Each number is 128 + 24 x the weight over the matrix's rms, rounded and kept within 0 to 255. Layers, rows and columns count from 0.

# layer 2 MLP gate, 704x256, rms 0.167, rows 642-676, columns 64-127
[[100  92 119 105 115 143 151 110 119 125 123 107 181 163 102 164 123 149 121 121 102 111 170 127 161 124 138 140 115  98 114 129 110 142 127 184 124 128 138 110 134 118 111 134 113 142 140 135  74 144  86 168 157 109 107 169 127 103 116 147 156 147 100 118]
 [149 110 164 125 150 131 133 134 153 160 131 146 132 123 111 150 115 135 131 134  93 120 141 119 162  95 197 133 131  85 125  80 140  81 142 146 124  97 107 127 101  83 155 132 151 178 116 111 109 118 129 145 121 103 137 119 100 154 109 118 143 127 104  99]
 [135 112  96 121  84 154 130 210 122  81 134 100  96 120 113 110 135 176  76 127 159 127 141 128 154 170 144 126 133 158 148 130 121 116 107 131 170 127 154 134 159  97 111  95 169 156 123 106 142 108 145 121 190 181 173 147 105 121 110 129 113 148 123 113]
 [148 123 110 134  98 125  96 147 110 141 128 123  77 113 134 140  85 135 108 110 132 130 138 143 115 142  69 105 168  98  98 115 120 137 128 147 117  91  93 175 127 167 146  98  65 137  94 137 123  75 137 144  96 141 151  56  84  94 108 153  95 141 165 130]
 [165 139  80 123 138 175 145 131 124  86 154 170 146 134 105  99 127 122 115 132 118 115 161 119 100 129 130  83 146 138 142 120 113 171  84 130 165 132 114 111  89 152 111 154 168 131 115 120 165 169  96  89 131 135 132 128 106 152 100 121 109 102 102 132]
 [116 152 137 115 133 119 123 158 145 133 146 101 119 143 121 128 122 153 118 112 111 127 161 116 128 136 146 127  94 108 111 129 155 111 139 141 172 141 144 130 103 121 117 149 134 149 169 126 165 102 131 100  81 197 148 125 146 107 127 143 150  80 133 152]
 [111 103 117 123 137  78  98 128 120 129 143 123  88 148 123 160 107 123 115 136 129 108 188 140 214 149 135 141 149 158  90 114 159 123 139  67 141  87 137 139 111 166 142 123 107 132 113 159 120 131  89 125 140 132 117 162 114 134 116 144 139 100 104 159]
 [138 107 115 146 152 125 146  87 147 130 141 157  86 130 108 103 104 103 111 142 114 109 140 131 143 105 104  98 124 174 124 177 128 108 135 114 112 128 128  98 124 151 119 118 124 117 113 156 110 134 125  87 163 112 112 112 150 147 125 117 136 155 119 131]
 [134 152 115 135 162 173 112 131 152  99  92 147 140 134 126 126 106 140 156 126 128 114 114 143 136 133  88 120 108  99 134 100 169 148 133 167 102 123 118 150 130 136 123  80 130 142 119 135 114 103 111 104 139 165 172 138 182 121  89 166 115 106 130 190]
 [155 117 127 176 137 119 118 175 107  74 136 110 129 144  80 163 113 130 171 126 129 127 109 164 161 121 152 148 122 139 152  89  95 123 131 177 134 105 145 130  98 114 120 174 120  86  95 145 151 142 126 132 147 154 142 142  98 131 126 123 170 111 188 139]
 [109 135 118 131 167  81  91 109 134 166 141 134 142 116 142 144 113 154 129 182 114 139 156 152 139  94 123 154 112 149 131  85 149 147 124 112  90 119 145 114 127 127 127 125 155  82 114 170  98 160 137 134 150 111 167 113 136  92 133 114 142 139 119 150]
 [150 188 120 121 125 165  99 128 185  94 138 148 122 123 115 125 118 130 165 137 149 125 126 134 118 150 149 111 150 162 173 162 125  86  84 131 105 103 134 105 136 131 129 126 148 146 116 128 138 154 140 136 122 101 176 121 168 131 128 141 145 153 117 171]
 [128 105 124 125 113 149 126 112 116 133 116 135  94 135 101 131 121 119 130 135 126 107 111 115 144 121 120  60 127 166 139 123 120 152 151 121 148  83 123 107 154  97 134 143  76 131 135 162 132  99  84 123 133 109 196 138 138 113 145 124 142  97 104 123]
 [104 104 127 129 161 121 115 106 100 138 158  97 136 156 143  94 127 126 142 102 132 117 157 142 114 105  89 119 165 150 187 144 142 109 166 133 155 139 136 109 111 141 122 105 113 114 120  99 119 119 116  86 125 131 172 107 139 127 117 102 189 131 116 171]
 [ 92 121 114 101 126 125  47 113  89 116 165 127 147 103 135 107 106 197 134 136 107 135 133 153  95 145  83  99 159 114 168 135 142 107 108 108 128 130 114 160 119 146  93  96 129 156 108 140  96 144 127 170 150 121  86 121 122 172 119 138 102  92 144  77]
 [ 95 135 155 126 166  95 114 110 136 136 107 119 111 139 115 115  94 140  87 140 150 157 129 152 143 100 149 121  85 134 135  97 122 105 135 137 104 180  86 152 159 145 169 130 120 123 131 179 175 146 173 123 120 126 158 122 156 144 161  96 148 112 168 113]
 [115 119 176 149 112 142 143 113 136 132 146 126 137 172 152 124  77  74 106  94 120 159 131 133 104 122 121 123 137 131  55 123 102 117 112 107 138 121 143 156  83  91 165 115  90  81 127 101 114 142 127 140 186 116 144 113  93  83 110 173 106 108 134 148]
 [162 138 116  78 134 194 118 151 129 142 106 142 132 176 142 109 155 124 130  92 104 149 102 150  86  87  96 115 156  97 137 101 147 127 128 153  93 136 116 143 173 178 145 145 105 160 107 135 171 161  83 125 154 103 139 118 147 149 134 111  87 136 104 147]
 [140 101  83 109 156 143 112 149 124 126 132 105 122 155  97 170  98  97  91 109 136 127 148 157 125 155 128 192 131  86 149 118 202 150 121 152 124 123 211 170  97 103 105 106 107 123 100 134 107  97 105 119 109 134 125 155 165 148 161 118 149 156 120 137]
 [135 138 164 148 116 144 116 171  56 137 106 137  84 151 156 114 127 120  89 118 147 133 148 135 172 168 139 118 133 119  74 128 109 143 175 150 113 114 127 174 150 129 100 121 146 134 170  99 134 144 116  90  86 120 125 117 147 126 148 105 104 112 142 106]
 [ 79 119 101 166 135 111 112 125 128 122 127 140 149 130 137 118 133 129 103 137 156 132 123 148  99 182 118 120  98 115 102 104 165 146 156 112 116 145 101 138 182 147 151  76 106 111 121 108 145 122  94 122 130 105 146 111  91 127 166 166 122 139 126 141]
 [131  91 123 143 145  91 129 110 131 118 156 156 165 140 121 186 111 137 115 167 112 146  85 146 137 153 122  99 119 115 133 102 131 124 132 117 136 120 159 123 122 110 116 117 141 121 131 137  97 107 116 107 131  86 149 119 117 136 110 166 121 134 106 108]
 [148 128 108 150 122 125 115 121 127 109 122 160 128 102 123 109 140 129 123 122 121 119 129 141 120 159 117 107 105 152 122  81 113 194 102  61 135 125 138  96 139 109 120 106 146 111 136 129 125 131 141 119 157 128 137 156 157 105 102 163 128 157 102 118]
 [181 135 108 135 128 157 153 117 158 156 138 118 112 120 125 104 134 144 136 140 112  96 131 156 136 142  74 125 125  79 128 128 171 136 122 133 164 157 144 112  97  87  83  85 186 143 169 120 122 115 148 113  96 153  77 137 151 145 159 131 147  96 141 175]
 [193  89 115 135 142 164 156 129 200  93 110 155 112 121 103 141 126 137 109 116 152 105 153 116 151 127 149  97 140 131 151 116 126 161 149 174 125 136 146 123 130 135 146 140 113 142 117 137 135  91 103 123 141 141  92 139 145 125 131 137 136 136 135 128]
 [169 106 146  80 149 155 131 139 194 127 151 175 127 144 161 110 105  86 130 135 148 104 117 127 143 121 145 128 117 156 148 170 148 137 147 203 129 143 115 154 181 109 172 154 115  96 104 145 158 110 113 118 130 118 140 119 119  88 153 136 133 108  65  94]
 [105 125 127 128  95 109 115 101 128 151 106 117 108 133 123 149  83 135 110 166 118 119 109 150 120 120 143 116 113 172 100 122 151  99 101 141 129 132 149  92 132 116 102  93 128 135 114  93 133 130 133 129 123 138  81 136 137 105 142 112 153 115 131 107]
 [118  99 135 110  88 162 185 118 158 111 116 113 127 126 101 128 132  91 119 102 160 146  92 113 131 167 145 140 129 128 160 116 132  92 115  66 109 109 115 139 101  88 120 106 162 138 163 114 103 131  72 110 144 106 151 149 120  86 115 135  98  86 121  67]
 [124 128 120 133 115 153 103 133 124 145 121 121 122 149 158 126 130 148 130 160 150  95 113 137 157 154  93 102 188 136 101 135 128 135 131 143 137  96 140 140  98  99 144 115 161 117  89 120 118 123 160 127 126 122  99 151 136 128 138 147 112 125 151 141]
 [195 153 133 127 164 116 107 139 135 145 105 160  75 189 113 163  75  81 155 150 149 140 130 141 104 113 135 103 124 117 106 122 139 107  93  88  97 163 114 153 157 116 128 101 117 124  87 127 124 111 117  94 107  93 128 118 111 117 100 108 134 105 109 127]
 [146 103 162 112 120 130 135 123 154 148 111  91 118 133 111 152 131 133 145 110 150 111 135 124 128 147 129 133 130 127 128  99  95 137 125 125 153 145  87 130 110 132 140 108 156 123 161 123 119 155 124 151 124 137 123 151 138 115 122  94 115 145 118  88]
 [156 131 118 131 134 135  77 111 170 142 117 149  91 150 143 166 135 132 139 131 124 162 129 162 140 105 140 104 134 167 133 126 125 134 143 102 129 106 106 123 138 112 156 106 128 159  85 133  72 133 141 159 120  84 147 116 170 105  78 156 126 136 122 131]
 [118 123  70 113 176 126 144 158 156 104 153 128 111 141 131 117  98 124 112 115 111 173 124 110 156 150  89 112 163 160 160 128 158 100 130 155  95 141 116 134 189 135  97  79 119 113 121 123 155 113 127 157  97 127 127 144 171 116 111 138 117 124  92 128]
 [115  76  87  69 176 113 112 102 139  65 102  95 105 134 131 106 141 100 178 132 108 125 113 149 124 156 142 135 113 132 133 121 108 115 142  95  82 105 136 122 120 118 101 131 139 164  89  66 101 127 116 125  75 170 144 126 113 139 163 123 111 108 155 150]
 [160 130 147 110 162 165 131 153 131 105 165 159 118 111 146 117 130 117 115 120 133 155 120 140 134 144 172 124 144 150  99 101 120  95 123 128 132 155 123 164  97 147 173 131 147 158 112 116 129 157 138  93 129  74 200 119 171 149 133 156 136 127 136  91]]
# layer 2 MLP up, 704x256, rms 0.176, rows 642-676, columns 64-127
[[135 134 125 110 121 104 138 168 114 158 124 142 133 101 163 170 111 146 112 123 128 131  97 143 116 115 100 148 130 133  77 124 154 124 150 150  95 133  70 124 100 111  87 130 175 120 134 140  83 129 158 139 152  80 131 149 134 119 132 146 121 141  92 127]
 [105 138  74 147 126 120 147 171 139 141 174 145 151 104 112  96  87 162 140 185 122 175 132  80 124 138 168 128 100 155 146 110 110 154 126 147 160 166 121 103 103 128 162 130 171 192 213 136 148  98 141 121 142 117 140 125  94 138 117 124 127 176 154  76]
 [125 122 127 149 147  86 151 124 127 102 114 141 152 108 123 138  93 139 122 129 106 107 138 188 119 125 139 124 132 172  86 196 157  88 121 164 130 139 152 136 118 125 129 135 130 122 123 142 122 102 131 119 147 127  71 140 116 143 147 182 142 182 138 120]
 [148 140 164 112 116  96  96 147 130 140 139 154 167 146 147 139 134 136 145 109  68  85 141 133  99 130 133  94 110 108 121 119 117 115 149 161  89 166 162 161 134 107 103 133 157 139 119 167 183 131 139 134 156 143 128 180 164 138 137 130 140 153 126 114]
 [151 123  71 135 124 130 127 113 146  94 103 149  99 118 106 134 109 143 133 155 107 153 101  86  90 129 109  99 108 146 160 150 115 140 128  90 160 148 140  82 148 111 113 104 128 152  80 175 125 156 144 100 109 110 116 108  93 135 161 106 177 125 181 120]
 [121 135 137  89 120 132 147 103 147  93 122 136 127 126 126 120 129 124 134 156 114  93  68 151 138 126  90 126 144 102 161 138 177 123 102  96 132 123 171 149 110 132 163 138 108 146 153 164 137  97 153 136 125 124  72 117 126 114 128  90 127 144 144 155]
 [125 134 141 112 110 120 156 129  56 116  88 116 141 130 100 146 144 121 136 139 100 122 162 134  89 182 113 138 117 130 159 153 160 123 144 108 144 146 177 134 136 119 138  85 139  79 138  85 148 126 113 147 132 140 111 101 114  94  90 122 134 128 125 125]
 [116 121 124 149 137 176 148 149 126  86  99 113  95  99 107 113 136 127 127 118 114 126 137 145  97 166  80 177 141 159 200 127 195 125 140 133 101 113 155 150 120 166 175 143 116 129 163 145 128 137 109 119 114 102 157 162  71 147 116 132 130 149 123 160]
 [132 151 121 158 118 123  95 118  69 124 136 116 157 127 127 154 140 161 130 134 136 141 117 117 130 122 124 116 130 122 163 135 149 125 161 163 122 118 130 144 156 114 102 136 137 136 123 156 150 131 154 116 148 129 101 137 132 134 113 135  99 153 114 124]
 [126 119 127 113 123 139 116 127 125 143 123 125 142 118 130 116 101 139 108  79  65 130 147 119 103 129 157 118 142  91 127 108 148 112 132 129 138  88 116 129 164 147 103 177 142 160 110 128 132 135 145 135 105 133 142 134  94 135 131 154 164 124 125 135]
 [112 141 154 140 136 149 112 117 178 155 100 136 157 119  97 141 135 102 112 126 164 138 138 115 118 127 115 131 128 118 157 118 123 122 143 178 176 116 140 154  96 101 139 127 131 122 146 103 155 149 156 111 157 131 138 131 102 132 125 178 151 123 150 180]
 [121 112 149 148 119 149 152 116 131 110 142 160 146 131 156 140 138 141 118 132  78 145 159 144 143 121 104 131 155 121 137 130 154 124 137 136 134 157 130 158 106 133 125 121 116 140 115 153  97 175 158 140 130 116 133 140 128 166  96 113 158 133 132 110]
 [151 125  96 120 139 186 142 108 185 159 114 136 136 104 141 142  94 167 143 165 143 112 131 103 114 147 173 148 126 127 157 122 155 127 121 127 109 122 123 152 165 129 158 152 111 114  98 127 102 160 137 140 130 182 127 110  73 170 177  63 109 113 142 117]
 [124 131 130 116 154  87  91 113 126 137 149 205 143 146 120 153 117 142 142 155 129 139 149 126 114  78 132 150 141 116 128 139 128 154 136  95  93 120 117 124 102 150 118 139  88 129 140 114 138 116 124 122 115 135 108 148 138 139 151 125 110 108 107 131]
 [135 106 112 103 149 124 115  91 102 143 132 101 123 119 173 114  93 111 170 119 172 130 180 138 136 101 125  81  94  73 144 126 136 126 136 120 151 137 158  92 125 103  87 149 132 119 175 162 106 139  49 140 145 111  63 117 158 178 181  76 109 122 105 128]
 [163  69 109 118 112 107 170 133 106 113 135 142  95 143 172 100 141 141 120 148 119 142 110 162 125 141 124  80 116 132 105 165 146 171 101  91 108 123 114 144 126  83 116  84 132  94 111 138 125 157 120 132 151 108 156 115 120 175 122 148 146 138 131 131]
 [139 129 105 144 178 157 118 160 177 148 122 134 114 115 115 125 145 108  89 110 171 134 124 125 132 133 117 139 170 170 167 176 160 111 118 131  86 112 127 179 143 110 112 123 112 127 110 177 159 100 147 131  95 151  92  94 112 142 126 115 133 123 141 144]
 [155 129 129 128 119 121 103 119 154 121 139 115 131 145 150 107 155 124 129 116 113 139 149 139  86 134  69 135 117 114 148 124 162 115 137 125 171 163 145 142 140 155 132 162 157 133 142 170 143 100 132 124  97 145 140 120 104 151 128 139 115 145 113  98]
 [159 166  82 127  90 121 105 165 134 134 121 190 115 122 121 182 108 108 112 126 132 155 122 136 123 156 121 140 132 178 141 141 126 156 141 127  79 189  63 145 184 155 137 116 159 115 116 146 140 110 158 150 137 151 158 140 104 152 111 131 148 119 116  99]
 [137 177 124 168  81 111 110 100 138 158 103 142  97  89 115 119 155  64 155 192 140 132  91 132 132 137 139 154  76 139  96 130 164 115  92 102 142 113 138 163 134  99 142 108 133 119 149 132 138 116 101 113 115 180  86 124 105 129 182  72 108 134 163 152]
 [157 136 129 121  94 124  81 107 112 112 136 168 124 126 103 135 145 104  98 130  76 157 135 148  91 100 145 124 157 119 144 140 117 112 123 120 133 105  99 166 118 132 153 155 146 119 144 109  76 154 140 109 127 119 130 110 126 138 103 155 139 113 125 138]
 [142  88 174 147 139 133 140 133 135 155 134  92 147 135 122 150 142 121 107 131 115  81 116 112 144  79 134 134 145 153 144 123  95 110 137 158 141 152 117 119 133  96 127  96 134 119 134 102 144 143 140 142 141 136 151 141  81 127 172 123 132 137 124 148]
 [145 115  97  91 115  86 180 132 153 127 120 118 148 139 132 127 127 102 142 149 121 160 122 131 122 115 160 135 144 127  98 126 141  88 110 130 156 105 101 145 166 141 139 124 147 100 147 127 131 147 148 157 131 149  78  78 165 112 156  85 126 146 147 121]
 [122  95 172 100 102 112  87 182 128  64 119 146 140 138 114 145 117 113  87 123 131 152 142 121 106  84 146 165 124 161 103 145  74 104 108 142  89 137 130 123 125 119 133 168 122 158 117 160 127 154 116 135 110 113 168 148 105  76 104 127 138 171 127  92]
 [ 82 113 144 121 151 121 118  94 147 135  95  79 201 167 139 151 145 138 114 126 142 114 114 138 107 152 129 119 129  95 106 150 107 143 132 119 120 125 140 104 134 135 118  99 131 155 103 135 100  73 112 166 136 143 126 120 122 140 159 109 141 157 170  79]
 [136  56 118 191 140  96 165  79 120  84  97 182 123  78 103 151 154 175 122 160 106 183 114 121 120 148 109  98 124 145 124 145 145  94 151 115 133 129  89  98 118 107 105 134 120 126 136 105 124  75  96  94 103 105 104 156 101 127 134 120 123 123 146 125]
 [114  89 113 127 151 166 145 119 140 165 125 165 112 136 126 121 138 133 103 160  97 132  96 142 153 156 105 122 135 114 101 142 146 135 103 115 129 149 110 153 134 103 168  68 153 160 121 135  98 120 163 153 133 140 121 125 121  98 136 127 144 128 114 128]
 [143 124 145 176 159 151 124 107 124 152  94 145 139 130 105 131 141 108 168  88 126 130 137 114 122  68 137 138 134 144 141 138 152 109 126 135 137 127 138 153 120 134 129 143 135 144 105 145  85  79 105 102 133 102  73 145 176 105 119 144 132  87 110  93]
 [106 130 143 124 113 152 149  97 155  94 166 128  96 144 131 144 146  71 138 116 117  99 105 131 142 111 134 107 117 146 100 147 134 134 144 142  63 154 151 147 111 152 125 140 107  92  92 107 144 137 124 119 134 108 138 123 139 131  69 130 129 127 110 149]
 [145 123 131 163 154 138 173 127 139  99 117 160 118 112 127 124 138 131 128 127 177  80  93 115 132 124 145 116 112  69 130 112 113 167 141 145 111  94  90 151 129 141 103 145 148 118 177 101 141 153 121 107 160  98 138 143 101 142 120 118  98 116 110 125]
 [159 131  96 119 111 135 110 151  77 137 153  94 132 153  99 131 154  65 140 137 144  85  98 118 164 111 135 123 136 123 148  97 120 117 124 121 132 114 119 138 100 166 145 120 136 142 126 110 129 118 123 143 155 150 134 150 143  85 143 117  97 148 107 167]
 [136 127 114 109 124 114 135  82 139 118 143 118 117 114 113 168 151 146 123 145 144  93 134 127  61 136 170 128 127 135 127 124 118 141 127 140 124 103  66 127 123 137 101 143  70 146  78 121 153 151 143 120 119 131 167 168  90 104 142 114 117 152 115 129]
 [149 132 110 104 135 130 127 116 105 101 126 140 103 147  97 115  97 120 121 107 136 118  96 146 104 150  96 114 107 120 137 146 137 144 147 171 131  82 145 143 123 110 145  87 176 143 123 137 143 139  77 140 111  82 128 130 109 161 161 140 108 156 149  99]
 [103 127 110 129  80 141 150 124 103 123  94 138 153 141 114 121 104 112 159 142 186 120 111 169 106 138 124  88 113 137  91 136 127 125 129 129 121 152 168 145 124 130 134 147 153 112 149 117 174 133 125 130 132 151 177 103 110 137 136 172 161 125 103 165]
 [141  96 152 133 109 125  94 163 129 122 113 149 146 149 120 106 103 185 116 101  71 136 138 118 112 158 112 120 142 121 131 137 150 126 178 153  49 122  92  97 129 128 144 150 151 137 105 129 125 143  80 130  89 128 145 134 147 126 128 132 145 105 118 135]]
# layer 2 MLP down (transposed), 704x256, rms 0.174, rows 642-676, columns 64-127
[[112 143  89 135 112 117 164 113 125 139  40 103 155 166 122 148 122 179 117 104 130 129 133 119  94 122  96 110 134 116 112 108 154 128 132 153 108 176 133 142  76  84 107 120 125 118 127 171  91 110 167 152 158  93  92 172 117 111 106 109 155 157 117 130]
 [142 120  96  96 134 107 132 135 107 137 131 160 129  83 132 179 132 118 166 149 104  93 125 137 115 149  95 159 105  97 116 114 105 125 117 124 101 140 139 118 101 132  84 155  87 136 155 111 128  80 149 102  90 124 140 130 103 112 176 129 143 102 130 113]
 [164 119 139 150 139 115 131 119 135 134 118 159 131 149  77 121 112 115 145 159 125 155 169 131 100 141 135 117 107 166 112  82 119 120 142 134 137  87 146 113 107 156 105 169 151 132 134 106 122 133 138  97 134  79 135 152 165 123 115  96  56  84 127 142]
 [104 113 168 134 133 141 111 135 123 148 110 115 123 108 102  79 145 126 151 165 123  82 145 165 137  99 131 188  98  81 132  96 171 135 139 106 104 137 126 144  94 127 130 122 145  92 119 127 105 141 164 106 145 115 165 141 115 168 126 139 135 107 116 164]
 [133 122  99 123 112 125 125  79 110 134 104 113 132 124 125 150 127 134  54 110 113 131 134  69  99 121  58 144 114 160 155 122 116 102 152 125 176 153 130 158 147 138 100 140 152 127  83  99 117 185 151  83 136 115 132 105 104 133 143 128 161 135 166 108]
 [115 113 128 138 101 135 190 155 108 132 122  96 164 143 119 134 154 120 102 120 119 122 121  98 116 127 135  96 131 160 135 153 119 104 128  96 138 111 131 143 102 110 137  87 147 162  73 117 137 147 143 145 113 136 106 140 106 129 134 142  38 170 133 180]
 [122 115 124 110 120 137  80 134  92 124 141 158 148 161  99 132 127  95 130  98 116 110  72 102 149 119 162 119 116 152 118 102 141 135 133 111 110 157 182 129 113 107 144 103 118 143 185 121  74 121 127 149 178 115 122 127 164 173 108 100 130 105 159 124]
 [ 62 131 125  95 108 122  70  99 135 146 130 147 158 134 153 101  91 121 142 127  93 176 136 121 118 132 154 133 113  96 114 148 111 121 134 120 124 110 130 108 157 111 134  97 152 123 117 117 157 108 155 100 157 148 176 113 142 140  91  77 165  57 125 136]
 [151 134  86 134  98 136 136 123  97  97  96 183 127 137 124 141 126 151 168 132 127 112 104 112  84 120 135 135 126 108 118 112 152 123 139 129 140 123 119 121 146 117 117 114 130 126  96 161 153  98 120 157 128 154  89 126 108 127 126 124 117  91 102 114]
 [ 74  91 112 123 139 116 117 128 113 129 138 130 152 136 112 181 144 138 133 143 109 117 115 155 136 130 115 143 126 142 128 155  83 146 144 106 173 175 160 152 130 131 146 121 146 117 142 153  54 177 137 126 110  97 148 114 145 145 127 121 153 140 104 101]
 [151 118 121 131 133 157 133 103 140 151 139  88 122 126 131 136 120 128 151 148 133 125  90 118 118 154 108 122 125 129 125 134  98 114 134 118 109 126 162  97 115 108 110  93  86 159 138 146 156 124 136 112 165 121 137  86 115 144 130 112 116 138 172 159]
 [119 123 149  82 130 101 112 141 125 185 136  73 161 119 124 110 132  94 163  95 138 132 132 122 103 102 139 133 159 118 101 134 117 108 150 122 128 123 131  86 153 147 122 110 128 152 181 148 119 139  98 120 119 137 158 140 121 124 115 101 149  96 156 127]
 [119 135 128 121 167 139 192 141 130 126 167 135 156 118 131 142 151 101 114 152 132 145 115 123 138 111 119 117  96 109  97 118 147 153 124 100  89  58  77 163 141 125 129 133 169 164 144 121 113 159 148  96 151 115 127 139 106 103 126  96 183 134 135 150]
 [166  91  89 112 126 112  75 139 171 117 145 119 134 143 130 130 138  62 121  89 153 111 126 158 107 146 102 105 152 142 158 129 146 151 150 121  95  96 118 139 169 116 156 136 126  77 105 145 122 129  85  95 143 105 110 157 118 105  82 101 140 130 125 136]
 [100 112 116 117 112 126 154 149 135 149 176 178 111 145  77  96 134 141 156 153 142  95 166 114  97 117 126 106 139 132  99 130  88 122 130 135 121 110  99 118 108 169  99 109 147 110 115 140 146 126 122 114 123 200 110  97 146  95 192 119 155 146 113 155]
 [ 90 132 118 145 117 118 136  93 116 108 143 108 140 101 115 116 104 144 105  99 133 129 105  99 167 150 158 113 147 139 124  87 155 146 133 156 143 132 161 140 162 120 138 109 111 151 175 100 119 130 112 136 116 151 145 154 175  80 113 134 102 159 126 141]
 [ 92 133 165 139 137  99 105 106 118 115 117 120 138 125 159 134 121  87 126 123 142  96 124 133 135 155 111 115 162  92 179 117 137 115 119 123  99 117 114 135 137 103 113 116 115 185  90  85 127 153 156 134 133 130  96 155 155 132 141 164 101 108 178  66]
 [120  53 119 152 122 112 154 119 138 139 100 109 142 108 123 135 102 129  99 160 116 157  91  99 151 159 175 137 110 102 156 151 123  85  93 159 130 132 110 131 167 158 133 119 139 110  88  97 141 159 129 148  86 116 116 139 113 148 150 139 119  71  99 110]
 [111 134 112 118 152 106 146 155 120 130 154 125 108  55 152 110  84 132 139 130  91  96 176  92 125 104 104 124  98 124 140 102  65 128 111 104 153 127  90 101 133 139 159 132 109 174  99 132 118 146 132  90 143  92 144 160 109 139 136  99 108 116  96 133]
 [130  95 154 122 122 127 122 115 131 159 137 112 134 131 162 142 131 138 131 132 153 151 195 133 171 128 111  72 111 115 125 113  72 159 133 116 113 107 137 120 129 102 109 120 135 102 108 117 152 188 163 166 126 134 147 128 129 120 126 130 170 125 127 102]
 [133 144 114 173  89  83 140 175 116 129 100 134 138 157 114 116 126 106 107 104 148  90 147 158 145 119 127 150 163 121 158 140 133 181 122 124 141 123 140 122 126 131  58 117 153 155 128 137 101 114 143 149  96 145 130 109 151 124 139 116  50 153 145 156]
 [177  58 120 140 177 111 135 154 126 173 115 146 125 136 112 153 117 110 156 119 129 141 101 130 153 108 106  85 150 126 121 149 157 147 123 111 129 146 157 124 114  99 108 133 169 131 113 143 103 115 120 125 205 130 106 118 150 155 110 117 140 141 140 124]
 [180 125 142 153  94 147 134 105 115 137 133 160 147 163  98 118  99 115 155 124 143 104  73 128 124 105 134 133 116  76 147  99 137 120 129 131 135 124  92 116 121 135 100 122 119 120 153 165 149 122 126 145  89 111 151 144 106 123 177 111 116 127 143 113]
 [ 97 139 133 112  91 131 121 140 107 104 139 111 115 102 101 115 131 109 142 110 131 106 125 133 153 107 125  99 133 121 172 148 122 107 127 124 148 146 128 131 114 133 128 155 141 122 142 160 151 174  93 115 111 148 148 160 133 160 155 138  56 118 142 111]
 [133 149  94 118 135 135 155 121 134 114 126 126 142 166 138 118 113 129 137 134 105 121 141 126 127 105 122 128 134 171 139 121 124 118 143  70 111 108  97 147 144  98 151 150 117 122 107 131 127 130  96 135 120 104 143  49 134 124 122 162 216 108  62 103]
 [130 129 138 122 161 144 101 114 120 159 157  94 114  74 115 121 104 155 124 112 121 158 149 123 178 129 134 138 111 128  95 117 125 137 117 126 150 103 120 119  98 128  98 149 143 178 162 164 108 146 160 102 144 129 124 140 115 142 145 172   0 143 168 149]
 [121 151 124 105 138 101 101 127 163 119 137 108  95 141 113 139 117 163  88  82 103 130 150 162 139 111 119  98 100 154 101 128 146 122 135 122 119 144 164 104 145 122 123  95 125 141 130  78 176 138 117 122 158 127 137 159 164 113 122 141 122 145 135  88]
 [ 71 124 118 159 142 133 205 147  98 104 151 122  85 100 141 119 130 167  96 117 146 121 161 123 124 121 129 143 153 175 108 114  96 150 105 106 129 120 129 122 155 139 108 127 114 152 168 127 105 109 107  89 128 105 133 118 143 149 121 138 160 130 116 148]
 [105 163 127  81 155  84 139  95 120 157 115  92 114 136 109 145 139  99 141 128 112 130 135 116 146 128 141 133 156 131 135 135 103 183 151  95 137 164 100 161 143 136 121 129 155 125 129 142  98 161 120 182  91 150 114 108 148 142 161  93 174 142 119 161]
 [127 107 185  86 139 141 113 156 124 183  89 154  85 134 100 127 112 100 132 100 137 129 148 113 136 104 134 147 136 106 105 120 130 112 108 134 140 127 132 117 120 124 116 138 137 152 151 150 109 126 179  87 128 109 148 150 126 184  91 152  94  56 102 168]
 [141 147 151 105 117 116 150 127 127 157 122 135 134  90 160 140  72  59 129  86 125 154 151 115 136  64 111 115 127 126 116 107 111  75 123 125 164 163 135 120 114 131 152 138 147  99 152 148 128 115 150 116 140 125 111 135 100 111 152 159 123 117 105 153]
 [109 114 164  84  94 132 127 121 167 114  89  89 138 138 133  84 108 113 119 115  82 149 127 182 154 104 135 128  98  89 173 134 167 105 122 141 131 130 127 109 110 166 117 141 134 150 227 135 138  81 116  80 130 158 128 121 126 144 114 115 133 163 119 126]
 [188 139 129 134 121  80  76 129 158 135 108 110 175 136 134 126 115 110  94 121 105 107 130 104 147 138  87 130 103 193 105 133 144 166 133 107 145 115 159 103 109 136 177 132 104 151 141 155 109 112  91  99 107 126 127 122 146 140 132 111 151 142 132 105]
 [145 125 152 116 154 129  96 145 146 166  99  99 144 121 113 133 143 121 137 109 155 150 166 117 166  97 128 122 139 140 158 166 162 114 102 143 129 129 121 120 151 140  98 132 174  98 103 108 144 132 106 147 151 135 114 198 139 113 128 128  93 120 111 130]
 [102 134 142 134 118 134 132 152 155 123 150  88 141 120  58 132 132 124 128 151 117 140  77 119 143 138 153 135 114 114  84 136 127 167 125  98 141  80 146 129 121 110  97 116 138 127 142 143 126  83 151 136 136 128 109 131 118 135 119 130 112 100 168  94]]